python train.py --init_std_down=0.0 --decay_shape="linear" --final_lr_fraction=0.0 --doc_mask=true
Each number is 128 + 32 x the weight over its row's rms, rounded and kept within 0 to 255. Layers, rows and columns count from 0. Numbers have three digits each. The size before them is the row's rms in percent of the matrix's.

# layer 6 MLP up, 512x192, rms 0.103, rows 290-361, columns 64-127
096:118116132094153162143138133159095110104092107115076160177127105128173152124136134143101183152119127091125151167168117090129099181101097153182108132092100070109110120110096128132075141164172127
098:125173159176104106098134137115129155146099081135140185120093085096111112058090134156148157128129086108098116105148110091108174051111131109117091124102060189185096140134078113146106145117188118
098:163117143155111124119126108178096137127123070129134179097074175131135160146112128142155165111120090100126117063134152156158159116135128115134154165132094163145109089060136184108151073135152160
093:159168137187113107109135123145096175159147122090042119199147205174143151159140057117089148081135128118174082120125149094130142124092097176182125155093105168083156164121099114135157123145050108
097:113156091121128133087097116122103160109126111102112136109179160098178103126153127148176134158154226108143109124159139163165129099059149161151138136175119145116165079073143165123092143092130094
100:131146078137097130049121170132095145156144118156148127116152129091098110095121104107138145115134133120094084163087100106123145096136117129119140145158096154177059119148179171088131125104174124
108:086155173109118130142122164172129194157099149125160134083137128073135103156021091075145142146105141107141129117076125217106135083180157105152198177144120162131097091104152123121148146148147154
100:130165119173212087162142116133126129155107159141138099168121076154082113152084215136134180173100127155148117176121117123119077161107135120125166089103115108128131157133157097114083129138171156
099:202163133158129174092101122098122143113188097189116094161141083139092129123084148174119077157169099209130052132165115144092088101098164123143105163106131051087121091094157114158081121107087075
097:141119143123152170159123101120117178104105129130143038164134156084154141147155157147068143157124108142102143221128075117119156081119115149130131107133143131123222153097145102089087128107085106
096:137085133173114129097213128152104126119066114124097118195189082145146149165100143107092100166105092118138164094156127126117086082158198129172102142131125110163134116138160101120215161163156095
100:110124131118161167115100159173212078117089139135100135162133108135186167164152124122126098071154123164198127122093126073108074140134111116066124139113093150118160146118155110095104154147147126
105:127172099161117127140121128125193192149109193124038129098111074185153136140167163157119153167120091133127106131074115119139146100156078127149159109125106134132086136137180138093147118092183160
096:157151167085179125139153104151159105098100108083168110084121107122129145118098097149138141152091102158096150154190149100124148119034133126128089139160055152118102128149139111124057172153123123
108:078132119111191154185171140067172073125164127147076146130135096093181113092057113123111095163172157132170146127184129121126132126125110098102149162103160135102153104121149142157137141100109198
101:106114099130104130128115093171130073148041129088151104183111140109123139185167160113160102066168134069116152079156154101116121153085141135111090202148124157103078090131101096164112155146152087
099:169116162075157139161156107148150154132127137143083118111128134104092142127103155146152109104109158103142135138041146154102136163120183106148148147133160145139121115129150141153148174055090170
105:154136113141140130101118081185103129143113135101164120127135139142079125172085135202121168163126099146109104220100096133169124135107136161101088132117129118140139125166084136107123164091121113
099:204190128138104162096118096106179161098164089103115156159168083118122071126092127156173161096119131073150086084152155087100093028120154103153141151148141101097122096104101164105099177167113161
091:111090179165102172150172138135140075101136204137161091092145100126052158081140082091118134147117153065138147135154093123168088095120132102069168097188081140084175098141107164116138077175147089
095:082120149115159184088107135144104135137116187119093160096116123096193151164088128149119095135134068102096115151105175165123153138141145140140079124121111124109153076131093172195150127153148163
098:093117111138128099118202167138091135153118183106123121098131126076131193101158155085163086075140167087179130147091139115107102099086121156088099152110160131214128070193140079167142087101079124
104:128146140095108165139116125165123077130186140071098137124099157141082118123144170105094180163164081143110108052066134157112103134129085137139147143184074142075146049106179089147139142113156165
096:124144090085149141102073131121138186139114141176126173163170127084119122147112083164139174152093086151115171158181128102097167113108122136188176111137115192118063072139159139127156128129150114
101:119155174123113111123154103151047145091143164178139131076177105104078127192150130113109106082084169127096088138115142084143129105135114122147165141157153123155108114107198166158163119055119129
109:125114128127189166190124124106120112175143124108113062099137155106092125082122063172114116153079142158111122081117146196097086113135169185169085130112089088145137140192147125161147113066126145
107:075158127167132152094135089154103143165094112166136127118200159136105108129128112108057117131093141129126154154184124123138081094191179166112092196179124126218141083111128105114115090140201115
096:189176089150122165119121155152170216147171149137107075114097132127171087156073166115169166076086141171133157152123124112103096159126155138131108128152165099089134143084118142113164105130172103
099:187109069114150140066087109134136155109127142143114186091119078103111131106204200143081134152142141157129112103080140118193130017136108130094153170113109128114135118109095116022126092141154118
102:134110118130121116089167136109167063154165164129119136113181200102152191100173106141129154076181094097107174164125097115084143148092168085103180161173139118211111158132122112095197155113124133
099:158151107123111111087150136135170177144092089101131138138128113130160143074125176152111138136115162119029067097137113175094160170037102129054069135151096142134139124081101104140114163098169079
093:053092125072137113120126186067113110158127132152145128112090123070207143097138138090084080158083144097064154176167074170118143133140119129146142084086114098121107177186147117149177115079195149
105:117155126136131119135102153101185133113122109092113078103177062168122124101102089119111101100090136126123211124124159113159129119062125132047081149140055114147158161210149099119100120123147067
102:114151159082120148101116048183177131137095111105167143130062146083161095108124082086175126168120089088122189120049115132129142137101151117119181140113098125123152166078115128076118108155147122
092:115176072141104153165138106180093152162131148161112160164122154129114133110080149105180144105111142118150086115108115139138126125196136090086180077139159179106134111114162121171148093074159121
101:102083199115154108100102130148139131146149089131169122099135183106135097145159156175106149132134123181130109155159078105077128151137126107147139143112135140109086146161098151108116140192066100
109:146098037112162179110145122135185107162111093129148089134171158140145129175112123076085104091125132149156141114098115126176107172149150062051133153095151119067117143116112115124141136089109095
103:123138131145171111181112138113154102098102146084212150071157126115082140149086097129181132182131076088072116160154149104181183134113077129127181144146126168115157137134122096109145156187114170
095:105116153095118116110137169147152116128148030129172112103116105108083116129103160155166140134103141106105099216153141140152071100171132150142148165131152120120102099175111120052118085122207101
109:103188083119103148104103085125115164176131083085112134117100131172088180147163179090117086120110159112106114100114105021123144153236133098147128137110173070120073092087134096139165125126172084
085:128143108088171141133150176098128097106164101122157134116139086086125176044158156101135107094148120128091084141101147111144150140126124117128142137070095139168140139135158041131142174117144147
106:132115106186125074076183113144111087077151097120087161132136130178165154145155102149111116132144082062114137150139134146136182144132124186180106147139137089208153101094112110161065126110137098
096:100096104143102116095133107099059104179099102136092172087155112169096116087145109046113064162139136096134122141131139170184112177149075124137131108190103155130129047131224095103154100147180127
110:158188064143157111083138104130101134113095150138102147161117103149224126147128133128114107117155146149140140131114140165153176121082158145080179163097156115104163181162119098159164123174107067
099:136201155142169115135099055130095133099123091097095099135152086100095157163135117105127169108148131117163118108119126059149132129124184130127113112150087129163092173099174126104087186155163072
102:150113168148135111149147191088093076090148091145070153123123155085148177094138115160164114114121081119078118172088133126164135160118150181111128160131091133171169155126150096122152136089180160
096:108117161060157103094156093176084149163132096092155146162118126134151116152169129098115112101097080189044075123142112150201104127163099130110157031150094123160037081081136134099104124158085106
103:135095135105073058077159156087104107145172095145147136087132086080139081165137130143103087116124179109120145130131137125144124102093098186166109099155163109188176111056090125029104108147093131
094:052207069137173145090152072134146120137110088190154149124116125122121194125120157136187140133143136143147182111110093156139119215150116098156118094146161121136142140077153126139077146148093165
100:192148132162181120149162086084152197130129118126174177105088129128087147119069107078084140112128187125167143140134094129097165147121081092123157157167138233128124134113168139114151110164077116
093:149158083201164098163072121151181156113146129078106098104149064165084084178114066152095162145119132109093112059108131127137105131139128116158144198124129095081089113100139164187162146050136102
100:188159073127147087121081092135173125113115140078093130115163114152189198205125127073181154199143177109154179101124164096103113103149096099175155116078092116119087121123127123132116129113153142
103:132145058196117136185053202148136151090152161087118102130184151180137090129080036118086127151108119124143146103106137126092183205145134121108119156134147162086124155122149140166115122096105104
090:116153064142180120076153106070127158097153098163140116105176037129125134109102107098086193143124121095140145143139122133172149084144139146144109116121084102117106106118068144146165121208110119
106:132079185155153120137115126069110133114131057158157115083134140102107105091146104111141124134099134143132103129085081108102078098141097108154148117110199101201190148096146165122135132095149150
098:125113046113152169082132161162131110119135133114166119133150171088167126125187061151157158120106101164089069187133150102178130136099204170101087127133141078165142121126112123094088155124124118
098:121110124184166158122128152105188130128165163186163106156089149114069163159100109148119122156145102150125175165095137138086148136146126097140148171130169095141129121075178119119089046111133129
100:179132100192120132142166132091104138145087080131115156103078113070131147150170094151148130128153125082184120198173108081111132168177131118124148180081160135128095141132049142130154125137141120
100:149130143129140085159100161140067153124171111114063136102131132136164137174151175150111160119163139081164108129144125122128116117075139099175107122143102139110187137180140105108101145104095107
109:117108070130139187070148163141171163172109127200166131124120074132140122120138162124095143114130120085100222098097113156087172124111124115148092181100083106132091151104062136109095118152143109
093:137117143144119090106097098155134148129112126068062157079092054098200163132097163146158134112131123149175191117079096131161093209132135110101145096139118108072149138136072118181129148142132103
107:125097150111093070098166184120098150150116111144161102176110136124195167088147091152170111123149129085104173126234077098156138115126155128138071158134150074167184138074161108095113086133132164
109:174133132142094078129139169134107113139094123151117174103145157119172114131084123130096188099139102152132079152129101125121135154102175152175146088170170083136135131096107133116111120155078172
100:084093172150101161163136096134158142120145167145120092113033116078079182150117065106065111087180128136158152144130134161142161127126168117127146083029083107139115140137029150103112151104130080
105:162139086090147112159138124109135142123119114135117085170167138172120125108083152175076129105097105145111150126127105144119215129091153092091137207072090147130049174124138152115172142182144132
095:123136136112132133140058142148155109104106132104134168131135175157159086118109136122166191153165109117100154109091099167169138115158138149161101141089125066115024124091030184098096122131146114
103:116139137122082151104135151114167100162066138116201128082125126056093150169111161137195079165100143105175172088141119140146129072137117148155126143141081090166157127115142104091142101131132158
102:082143040114130123138106124147116103122099068072080155140129145206106116108100137054092160116117162080132114123096112105180155126090094129153200101131137155095071185134120142159088086156174094
100:117128176146088137087154122133147109145121111186146118096108090080106153129156178077098100139079102142134139120148157088132076144084068102115080140153168140108123152146138219106147090141115106
104:164119157126097132129125085162163088180173114085140115114039109114102076117118164156120146154156116057134144103128119128106094124158128145113148081132067088098132173126158057157108176081123169
097:113118175175154108173136095098114164116097100197129148134192191088074154185182167112105175126138142145117099156106117103127101132085127107114104137093155087128125090143132151204112119128107096
102:121117093087152174185087121126161089130159155108098174137107156134137190116139190142078105136140102163127132090064156126135149174091182105118179136078175114093170154098141119174133157121145092
# layer 6 MLP down (transposed), 512x192, rms 0.0966, rows 290-360, columns 64-127
099:178162100112159127059128115174121080139108106110150151076100148134129124113139151155159168115113136124124085096097156100130174055126150127151113173121179169103092142164117135103150105076185071
100:124121063186120158165087096127156157116115094148133158090115123123155110108098112135054171129133174157163076090129158153164103124178115135174149098152124096071153140170139130155119112082155130
099:135180159155089109061099131146164184138090169152134073087140105130139124070194116052134109127127150149090096126156167157179141107148108174130159145084173090098141065124151076067140155122158088
091:111109099097182095112072122088128077127119140091126159160127107168148152051077087100094149131126104106142207112172063113102133187128103151077152138105079148185181127107144137125138058131125121
094:109104156186086126071145058131117099112133072101117137085133092144072089142141127122075161079089134091140157166097089129130154171107150095219141151078142112154073138145144157129113134170116114
101:172158125150098100111165082135123106145136152075111102140118145128156174129148085126100135141153118160180099139086135140098168181122198141140134048133165131150136123153141186141098062123155069
109:099173109118119097188098128141167144194128118169070120202156143146131149140124085088142109086143137138081120154100129128072127149080115119154158183112178119149081110120116122115126115150148092
101:176195150148074136109103168133087133073103116170107149125149145128163158120144084077099103152114143082075096100139049185174063198110127109147093053093129141128121145108142121148100120105118097
099:117135101148130179143102126161144115202136184180109075142126092118068140153111092097085124134120128120081142166088140112108109189071137087088103173110071147132094157128098200097118081158187197
098:111120126116145109202186094101102141122118112143135121197126181156106204158132103113136175106129101149099190134137151156116102161118053143087105093070104132114138181117189136066103150064131132
097:082109104127125067119074086103128182113143135062156123120137164174063150080138126144164147130103120150129184209179147134056120116112091130102137178134099055127105104152104157166159111119145135
101:067148137098124149120147121086131152110172158141124154157143162188121160138152112123173129190113181109159131052150090142162131107099178158109130108099153138131079183101137099144127132164029178
106:178117149089124084183095170067118083185098143116096148115126115109136143181155095121138123111152180180140116116047208107120141184085144149148159153158100174122118142137110155075101128113132118
096:185155146115052127167146170175136157087112119182086143083060120161132052140099169101129092110189176132068149114178119132153162115130148139133209101151137134171143138092188109151156111087110137
104:106093089124118114149138146140156061171114110142148123146090161098154115160093120160091093106119122132123115162106159135123158145116121151154095122146100169114139177080090109145092118096079178
100:182134129116125159132153097106166123147159122129148093108146121114144138149075141095124135133155094134175103176067203131084163093157165117139090114082120073088133185144096105052146125139104086
097:116039147126125136185111144181124114158129126135064127128161159080124159094113157139117101122112140135175177144114110165100159191095143084148157138129124066159124153189082164179088148140108089
105:103135122118148080106121115070145161153159162080151107089126124147128177152135112122140111077075142128150091075096183140092079104133153101097150135101018150124091123086131093073155198147143181
101:090167158114161155120141133154134085121064122131120115132150105063146148142086071064163120108136150078155163097135127129127213148089121056123104143076117061083131100137160143121129097190068168
093:117134101173116175120094094081184118139118130133107097171095121173150158146114103104161054123098188154133116157101113111143106192117119042156171189153151146171100148151220138152111178125153163
095:138152156204138105181190176136123149129102124169115109091124138109124119169132112113143179136106115133143138104097149147096176114133129201098100107150133145121153119109172088118127155107110124
099:138132146118151094122095161123116092070163143183143190166154197207208129155082151134142158114083092150152172151146170142108123091129087137103121166128121136133101108122231125156132063190168145
103:134109094107102151117126146155118087144122138146113093065164123078160143120090116134087105131116051160103160169147138148050113161103110150118116118200116095140115189079112112164117145145166124
102:129119079086133125088146141098184149201080157056157099121129091106098118160137117161107088162119105097134151107142120144172144098151087110093131202149143110156120144115166137157149130128093074
099:114183172077095112118102134062139131132106090137104076130078128178111116137153163141206141132109140090167125156167143097154127100146141199151161080082114125094142103083178192187136108114080117
107:127120136106132097156124172172176149198159210077172114128090133098142172126119091151158145109117113076162184121120193099121094050098077242095118085092148140151135130097088134081186147125110129
105:102144140142138139103153151137138088046121096164166175135116090114095067106149156160195108146153104153094113162106000122094176147150108084062077119158127148118115161121178133106130081097173113
096:067114162095077139137127165194116122102097166135071124087133090130085139122106170140120160158138071152169150141149071053142179112203149136069178167153118161158107123095176104138137104138108140
099:135108131122094098184161154088111180160148112181142108098092136089165169169116165202129111143133123115170110122188157108137154136107157116111144156120169155105148090170100122138149086103105137
104:076157151148119118102114113146077099100103080133114165113135165183114157095148082110172159089176086096149054127105078106111114124104087136129148178109103116124122138141188106115142114103084093
099:163190108117162131150149140073084142127127151117151108100146110112100142194145100112111166116109093057157109103076189099137157113114127175134136174115130161194109100126155150164127116099096100
096:148187122121123152102129131153121121120053204161069132112113129134054171157115112130172186091171096209087164073101179135122122100136110170123164149138124091141175107097139135124067095113144193
104:122125078146114096179169161101128172177123128111160117129131171158103096211153074147120119097154093085147127132123049153139064130130097065094071186151129044179167087087103125195084116086111140
102:122073129149084094074143131118087148129113073161103135186100114136104140109152153132095136103120144151089128110134128183098149187137105030102090108159203136127103099094081147172047138161131070
098:080141173115124121092076129142096169080092101119144123140130122108198072109141193079126108118111116181028087119101167195140160133102126158121092133141093114116141109130137118118135125130090135
100:070149138091125170184121138181126118226121049084088144113096082123136138145095079094131141074114113078150163093076113128140145168137081127152167076107113094124156097095132104159147130078121105
111:181119125138119124158157199129209091084132147175075114176139120198151160101114107102119104095152069133137124161117086110109181107100125142136094139124158166135146106080030131141132190154096079
102:168096105142102134113146133137174154123180156145134182141118115070150143096069121095126142126123118116115162128109174109141125110112136168138095131116138190138162086154099076147118140144112128
092:129117144103147152118081161133131108093153102142160127172070112170125135123165094139136084148128141149098167138150178129196168149109099141153130148137197142152160102138101138153090154099113180
110:134107124103103190136098122114114132069085102119127156097128102132129168075131139148098156113143091169116151117125114113086141086090148085146118117104133180069141118099175135097112214169049173
089:106130160125120123118096134174162109193124149147154087144168135170142121140152134123149071088129148148116105148133178141186151140100139141142197085200112144121144163107019127102128100193124110
101:066111131084145113075178144083126112129152185106127134112129127091136140099139116143148100182180151174132105168121218131191121117171131248179170136152103133137109067149124113118121092131096169
100:154196121137116139127123143104154181114131199115140165121112089113059133178135162105108113118142130126104181111100090104108093090114174121127167152057145100098133062153117128137101160121131113
108:132077181121158127118062098096131186093164102154123119139189130113147110101118102109143134145136121152191179096143155144123191086129079108070135111141115136103126133122138108164210146150197177
097:089156086140102042112096147177115127074112181075081131188121133104102189098103092159140163124160099122166149115107143153107110143119138203167086100087114097142192136065137113134140088109088097
103:135081160127154129109106102136162122155161178113128158135091147120137112115102106113065113244135185098195109111126165144080071143118103181134155159125107104141111049076113102111150115138121103
093:079101086159128149182115126157146110203143105137133156096129150120116152136113105152138126137114118125203140152095192163092140160120148159129119137073113142095199130164129148131129160148124144
102:142138105132064086121095119101136162071072153147198092107176123133066124115133143126162135126135105155124094149117159077131144148122130140148136112100189140100167134138191168080162190059141119
095:133143091107109137217103164132167161109127142096125115112132147119120106101180113127090133080104194092060083142154235058171130131108087196120155140131165151097142131204106166040146110097158117
100:102157066102142177123104107166151175105176076139101103150134105127126127192114160122142152101147120129105129170109116100209134199147145068148118155118146046137080167127168152156119177143148122
097:133088158034132112102183151150113100211153061137124092154116139125113135106165148109112128155079157160122104121096205118128118111098136186135100105133129110105193152148155068113111108117114197
101:131164118127143120100099102137138107117134138151147093059123165097123140157133127210117172126091159135126079098092144123163144154122141202094112130052098161109148130154151135125176063145150145
100:148122134077166128073133109169182147129095145166105131074084178150145121156089123180157141111143108175110168187089121085147133157110121050112084139148176096065144070079166152149148140137094099
093:147155141093138118180089127170170147206112104203135162163130141128101141150133094143090105110097112144128153169171089151160164126106134143127141156117146096159084115148128077090125135087122146
106:145102078106044094135135150138139184123194101090055121195146148166093120175142164075141152115133131110183137162154160126201125133173171152110132074166053132169117141142096116123121034084142148
097:106108116115133160119147170163167093156144160114085137143156151100160198107086114142085130114105066108164167103134130165087099111154132126174138116180092155146106129176166137149186149169155212
102:105088182153110183084146194132113125098150174101074119063155162096137064130146155122164068153061137085178142130145156093081115159171115127141139098123123121182176094180146141131232142170091157
101:076160156199105216165124185142093108033136101137132211116165102107101125135109145041101124107117134114147083111061090092128134116070161174133153099078124168108167177132161153155141121140111113
096:136101142088073138106068181229126119109077147095105148157134117134112136143127177120154105135082125068142107148207150062112103085148193151132104162122100088138066097148151160115168160129156134
106:091169152052069131154143097098162100170176142148078164141124131102165091101126112123158091086181149134135149115128085098130135163153125162142093068136096198113124119098113133154104028160111185
093:157079152134081117116121104125062125113141088121158116113143120083069182090132115053138147223159168097153130111130081139076178132095146096138155122188141110128154133088142093089134074141181147
107:168094135115135087164116157084129123100112115141136114099115172163113158094067173088098177172120129183131139141137144150105088151144141148130117100129096149122096082148155116096170103073091137
106:092135077090105117136130133146144075170126163074124142103161137164120119119117097155132139150183115161108168104143240101071062157145085185133122121150094143087137127132102132126086079156084142
098:142106083130148163078178119157086115173159145131100114141150084173136113046129115164159115134140130130117112145094196170093177163130098169115122128086157132059139178112109137133167144103096126
104:158202155136148117116149141114137131118102144143161072115160082156140144109082176064133079132122156084075095140106195151096094157149160209105148106132124133121089131164144147143161093127114145
098:105162150146181107171161092141130064100129122144169136092150145114140119096183125132135196062161134100122133140166073103118093140125089079088154181106127144076113103094199101081182176104145126
104:110144074184176104106097083153149196145165138121050140124102111150146138076140059103140138135112122123107135114131123129229156049140134182123158132156148144153126101140125131087113157157150154
103:141164076164109166109195100169124106123143110159145167135147091122132157104147111145100197160124125136216068076099130123116166146094146138137095102061190091079113162102125050134116138132165161
100:089156110139092078094082164146106044166168156161161151163122116127117160113116186130094142166156104144159118161185186129136068159109167173120081136132150099140147126081103159115146086170110167
103:133109118145116091184167108138119059135125131223086138133110130140138107080115159087181112160169218128097128116115140125126086145122125119103068154078151094109168112115132127088110144122102095
100:061162143083130122122149142112099077143172152096137111164161117167111091108144095162087118128070125109138148137154171096112145123167095191128156123170114063121126150126147123105087182120195114
# layer 6 MLP gate, 512x192, rms 0.106, rows 291-361, columns 64-127
098:118148115112156132112128130179105083213137113088098118185072115103116124133163074132148153034139117131156139086109156124055147106131129158082168123171102094138099120146148123174051172107126171
100:120103082133182097127128137055104167122154090132151123143138123144059121108145077160089144186128121124139134159100131146108123172173132151170122182120166146137104197191117100092130215157077108
093:154117139134102095105168098109106165224139140054052077144162138160152108169135138175092127075116126096161131142090124096093115158142082237190114163140138108127150078176082096198191171137143130
094:078171180122167112103139156118112109137143181062114116146124139161117113150118147155110137136117146096174080171059128115099144097128133136101106124156072134112123122104124215068134183143122081
100:147107124149171096050154116174121137128119143101092060104124122098141134121105091097115153131099156193110123147200130092128095063139199154157062162153105133113116131122118168115118086132153113
111:139116159130071191105142150158137162158093140153109171174158104091098126141143149111133130133097134158153152119076162199136170149135154154115120178120157160135061117194140137201118152135053075
098:098161073134155089071145144177132109156126154122150106148204102158130086149130119104162119160132099162191150109111111139123121131095194122074123130063112084171144150118147103093076120169149109
098:138117173110177120124148085113114133127150122117081162158140159170132145130133105140149188140140085121105079142089159191129116127110176109198112138161188109079034120108117170146132202121128167
098:179159087177168089192097119124088092134136144104095074114123113138157146155092135115087153067183156164125200139140169108099138155131146119117122169120116110099092091139114128151114152121099130
094:068169055151136144090112109099108152141107153118157107110164155185163113120100095111124163152147140106126154114121171102119079148083101138111064113175146138149149117177086122130156115092083097
101:155115142112188120126120079169093090128112073097122103149171082135149163156147183173099165096145124154156108113119158073130066191179110118114146140140117095101114129160134153128123201100197114
103:106083099106157150113094072132101127186135106104111128140151145129166107197105144125170115130102089143163140109118176125149156179145189159143057107133126145125166112121065110152114136195067161
095:126153122123165158142160137131157136175104168146110133124145172086178077188044125108140062158122175076152133132114148134198151174103132174181124088155149132183134123145107180111142160077174179
106:117085119138129092133124151127106112182130174121108081157161129092105060139143116120150112160130130152138102103112157151155084118124163208123103117120067171160113106124145117124126100147167108
100:158168090177135110144149189149116163165144148118084147140169112182122108108122143109107128097140093147142087161139143123160109163155162230128111109141149100119175154123135151090083142099056156
100:115117157020144120088127134123083142110135135092154193171176164109179122119115122144078134158094079107120127136092159154092191140134138180081112149117132168134095127151105139158127131150113117
106:126116112137078130072163078143118167158107093082105171160146197079127107110070170096174152120165112148121149184107120106122149139112154165095078160139128143136130128141142122187107115155057115
101:141139106088149125078145078088101071196159097094089129127117141103182101171191124118117147148120146146170169088102173139158154129146160184160086147148088185111115105148143131181152149097096163
093:152156128145065145123145084163150077125089170125049109132109165100128129137130170166101174139115158134134094138138135147124120112126170111101110144166111126107074083138101118184093064129110130
099:144092134130140080119144104166145089163118076127114127212162205159129131122100113105151129159037111159072120076099116057099127087158138146092129099125120102160157181105136105142149117178119212
097:151143111101146145130170110142163105161156108120128172159124143153150129141074144084172124138124091118100160109125157086151182109125183150117136132110101124186126079084136056132114109096184119
106:122122152119149117169215098102114132175120119110108109148146142093159157141107156133128214125099139166141087180188132135124137196125178151160087106126132148119077108151112125172094169140149108
101:154182142106117127170144120086086072167154168126058096124122138129111101153108123128093136120166107155129120126167162118098077147164123139166173162207146145140104102144175139172112131098074174
098:113147122240174119172142142091113078150113114107177119137180101138213097142121116131137134075102127132127167160132145127112164124111108131121141207146094093119153118150117120112102174138109134
104:066140145133162074141119116090181122157199172156160141095103133135067142133159103145152156154132094085164113118090135109129146054178083100116140134182111169081090130117054095135115082115109122
097:133171105130144181159098124153113116162097151115112093170176138127174105110080075167091092155110138117166151169170148136085135106133153154088078137155151147098153126122127096109145143080123119
093:099093086136202094134125160159166100130107168098121038124143182150173143119103125095171119113112127085068129165154149092167138185068144142185098135105155053127122122196090110140102135175169117
104:133119174166098125120182142139139145160134123185089147101152139133116091138076095137181163150116106089172094136149139143118100134153179118119190108147162088108140131118175140181119169190091083
103:123132184139136115149075129127094135146176114169124085111195133108086103146086159142113107128136175174041134110113168148165092100151116140146150159177167136127103065101138110121072181117140087
102:067091134095154113116092132169118101138155116118120072119127143148135132145060144057130103175162111141196190149146162119114117142169161143100074094102137092144150122202112158158153119144083090
095:106172084111131140134126091143111125112166119136187189089119150156141118099120177110107135105143151089127153131138113178181136102171144175106124158152096114142137105098103151140092131174187106
102:103115153116131174098057124137114115159116153095177118091139118150121136143103171142098102132073101124113065119097186067065127083095145104088140156114089123067099158143127094166118124142171091
107:092142150159088147137163149131130077166094131109121136118113144108076078133078120103126129138097112144103090105141123123152129119109096133142153118185181170167116131171104090119113127119059115
097:085114162154163135091129167127129095144112109155152127141144169124140184076138113113113162170141150157126140125116146077076100102089131138089141177161200143141170131222162107184108087142103084
103:185183124164167163169155133103101098146159150110069095148145126160141160137147148090093120108155095143132133111128168150070106136145164106183149081170178107080119128097140125161154165138114123
104:146147051088103145124156143159138148153183127147145108140158171112128107153129135138125137052135139111143166135108150145184153147130158135090075189138138138125155087164094138151188107082134103
099:068112102100153161148113119135159118180214132147105153153134161100146130152100169093178103134137137092108207127117163142137135096147171133134103120143081129140123087166123144183099181153131078
096:136121125082160115093105112121143091175099093150148173134152154116128123099140120153120114036111111145136174116122129101130150172151145149080120107184107131140177159039166131117090163181098116
106:172159121141090121204148125125125129116172140093053109102134098163095090194150178130111129112112164092132080112152152115155107084178112114142105116163107143091107097095127140149129081093110093
090:160119135144111187170153035123125145165089104125150132173151126072075159112187081186124117051132095138142130104185117095139072148067141158119117166167150132166152125137151140104190080175145083
103:114174210093119160164109129130149132176165159123139115080145126131140138120086136071151146095134147172123146124089147103129082078128130095121176098162105186068072108149137158127169116158107171
096:121098086138148137114080096110124143171114159111131132151157110186127090099098161097188074176102150109183123109131129097184124184147194181135129116129167129109089139192089136127136185104192135
105:131109115066099137169078112165187138158119178172101067119108199185127117087128111115092176131083119081097109094154130173147108185150125174160108125095170109156125134149048089100105170124110132
095:105093157147115110154192151142111167145089134168099143107113078094108145182100119073102128134104175163113109120069110108115145096154098143166140160102108123103138135105120137143173076097155096
103:104109082169162182148084196184148116152132134106168145144115173173201118120134114082122126152101073099128153150116181098128166139124162084106113133171103141070093130216119105184121129135149124
096:152126142082126164161154139163140170117112124157106136115152100109062136113159101077156121165091131097123209150117087111171101158123097080124186128181056176094112124126158157164165072128124117
100:103093177095150158115101105157143127202151135142149066123105123102115092124183162148174172131155151154112116095118144081099150152125147161136108116082122138124125171127118126150116165126125101
093:154109125144157150120129213116171126142105183151123122127071143091139114110162171142111106129178081150077159120113123128134155110142173129110156142125111089152102156097116118134154092149185147
106:119141082118133142127163077194155053152109143175180162111119131160116148130154139155168151094063137105150188119091176131111142087087134134073152125118141116149119148094162154135155131130092135
095:122115116141082112079130109114074139123095095187114175154117187124116133080190118074176130081165090110129187152154119108145106138133141161137112084148110152128188070139093143180133135197111153
102:109149129138129111179105153093173142139139081106079124110126089135111111136124153148096086146167127148112157072071145131118113185121162141098100186086141115080195200144103105146127142126110078
103:110157140128158126103078166107071138153188069147154113125177183050117079095143132110117103134073143152173171120146140144140154078181118155098114132082123161161141123150059177112167137148140119
092:132133119104098157168129100124199093143104143079116110118115108141127119073112118153040109130162138157135101128173157138104097146153172164131176136103117105102093135084123108115153165164130203
107:169154137153195140102155103131177159189172223148157117154140127105141090116128139105165075067128114096136135140123162099168121135080174146147087097130089047108146139112143102109107153137145111
103:106104163094212122148116119206125113166115124123113108185137099160082126026149144130098039165105088127149098146107159108182182117136086197073114143116137109138091196174093130138147135096148150
106:112127109143137130169138123181091174147163145103050127175103172088181053106158125095116088128084117111137090166135133124077149098169118121085105108133080125093073167107112112131155119135155086
099:115139151082116117173138080142061111162172159101059120082189127140110144190154169064129121134118144133158111142129201154158134122153112186097171107104133103126155143124118189199168125122142141
098:160172102135160120121115127127135049148137155166162134133152177139120118132180097097142123119185128148129117076096137118138101112120144152162152133115144162180119088097091155168095118171127077
105:138116129166054058053149084072138164158164118125092097159185165116127095148117105135176178098142123102118125115174163085126090070105198189203173120148142140143112159141107104108121179113137142
095:145128114069119135173130133130162084142126179084151141122158167116074110216137092126128138083097112127080115088172164127123124138141123147110178156110111120202088078146124146177063153112117139
107:135127168155187165127124127134199113136109168117129165121145093136136180148136130115130166091157151159151131155072158124092092101115137133106083167117136137096095164169084129131131143113137070
106:097126139133142156121184096189108055171188154102120129166132104116119085079153158169124123166116074140154093109129153150132146078117144172093075153109084114072134202160159148130074158124158130
101:115103126117116151128115167103080120138151072155171103165173107110146075147126150102115114128133081099034177155112195126149207131168141129115066122161189152137071126139148102132204106112128159
109:118143135130219120133092133148139139134113147097172140094154091105152168148123123153181142100124098116127107158171160050159078139094150155165129123128080131142162164132035157134088157071154082
096:088132116117085172143136230126131086176103134121111078149148169133152103145168140141106056094208118088182163079070112133165121182087162173093130166139102149178134159081134134105123143074144084
101:096095128082199126163139155153181115133119099106117075147140143155106122058140089147159135132143108126168151147086148106105119126180200139113109138113118131102121109182138189208111183161183142
101:123159123101128107135101163136180136178098147127156156131126152111061143107227134086093135125158171134103109096180153136131192106079091130099122116092139133158077176140113105157094137118109111
102:130090150138223113146169108187059092172111121082145092100106112132208123107141073147070122147127085104126125136108132187108120136157111173091110094122098107145104123158107072087103117112119113
103:161116119136128155159107093153114106153150162120118088073140199161132061149134122130087118147133147087150137110128175180172112130191103126192158128127119113123114111073099090184087106106140116
100:147126143190086131141162167112174170129105111140073079161124210122149119152129128132122114114117094122119109132151145165181137075122201137119114144089178119127178188132093137112152110128094093
105:137117123124197133148084142182061158150112207123184147139095153122136152125104125120108149193092112193165107143118182156127126085148152213166175102161081134148084143138068155114099156141143101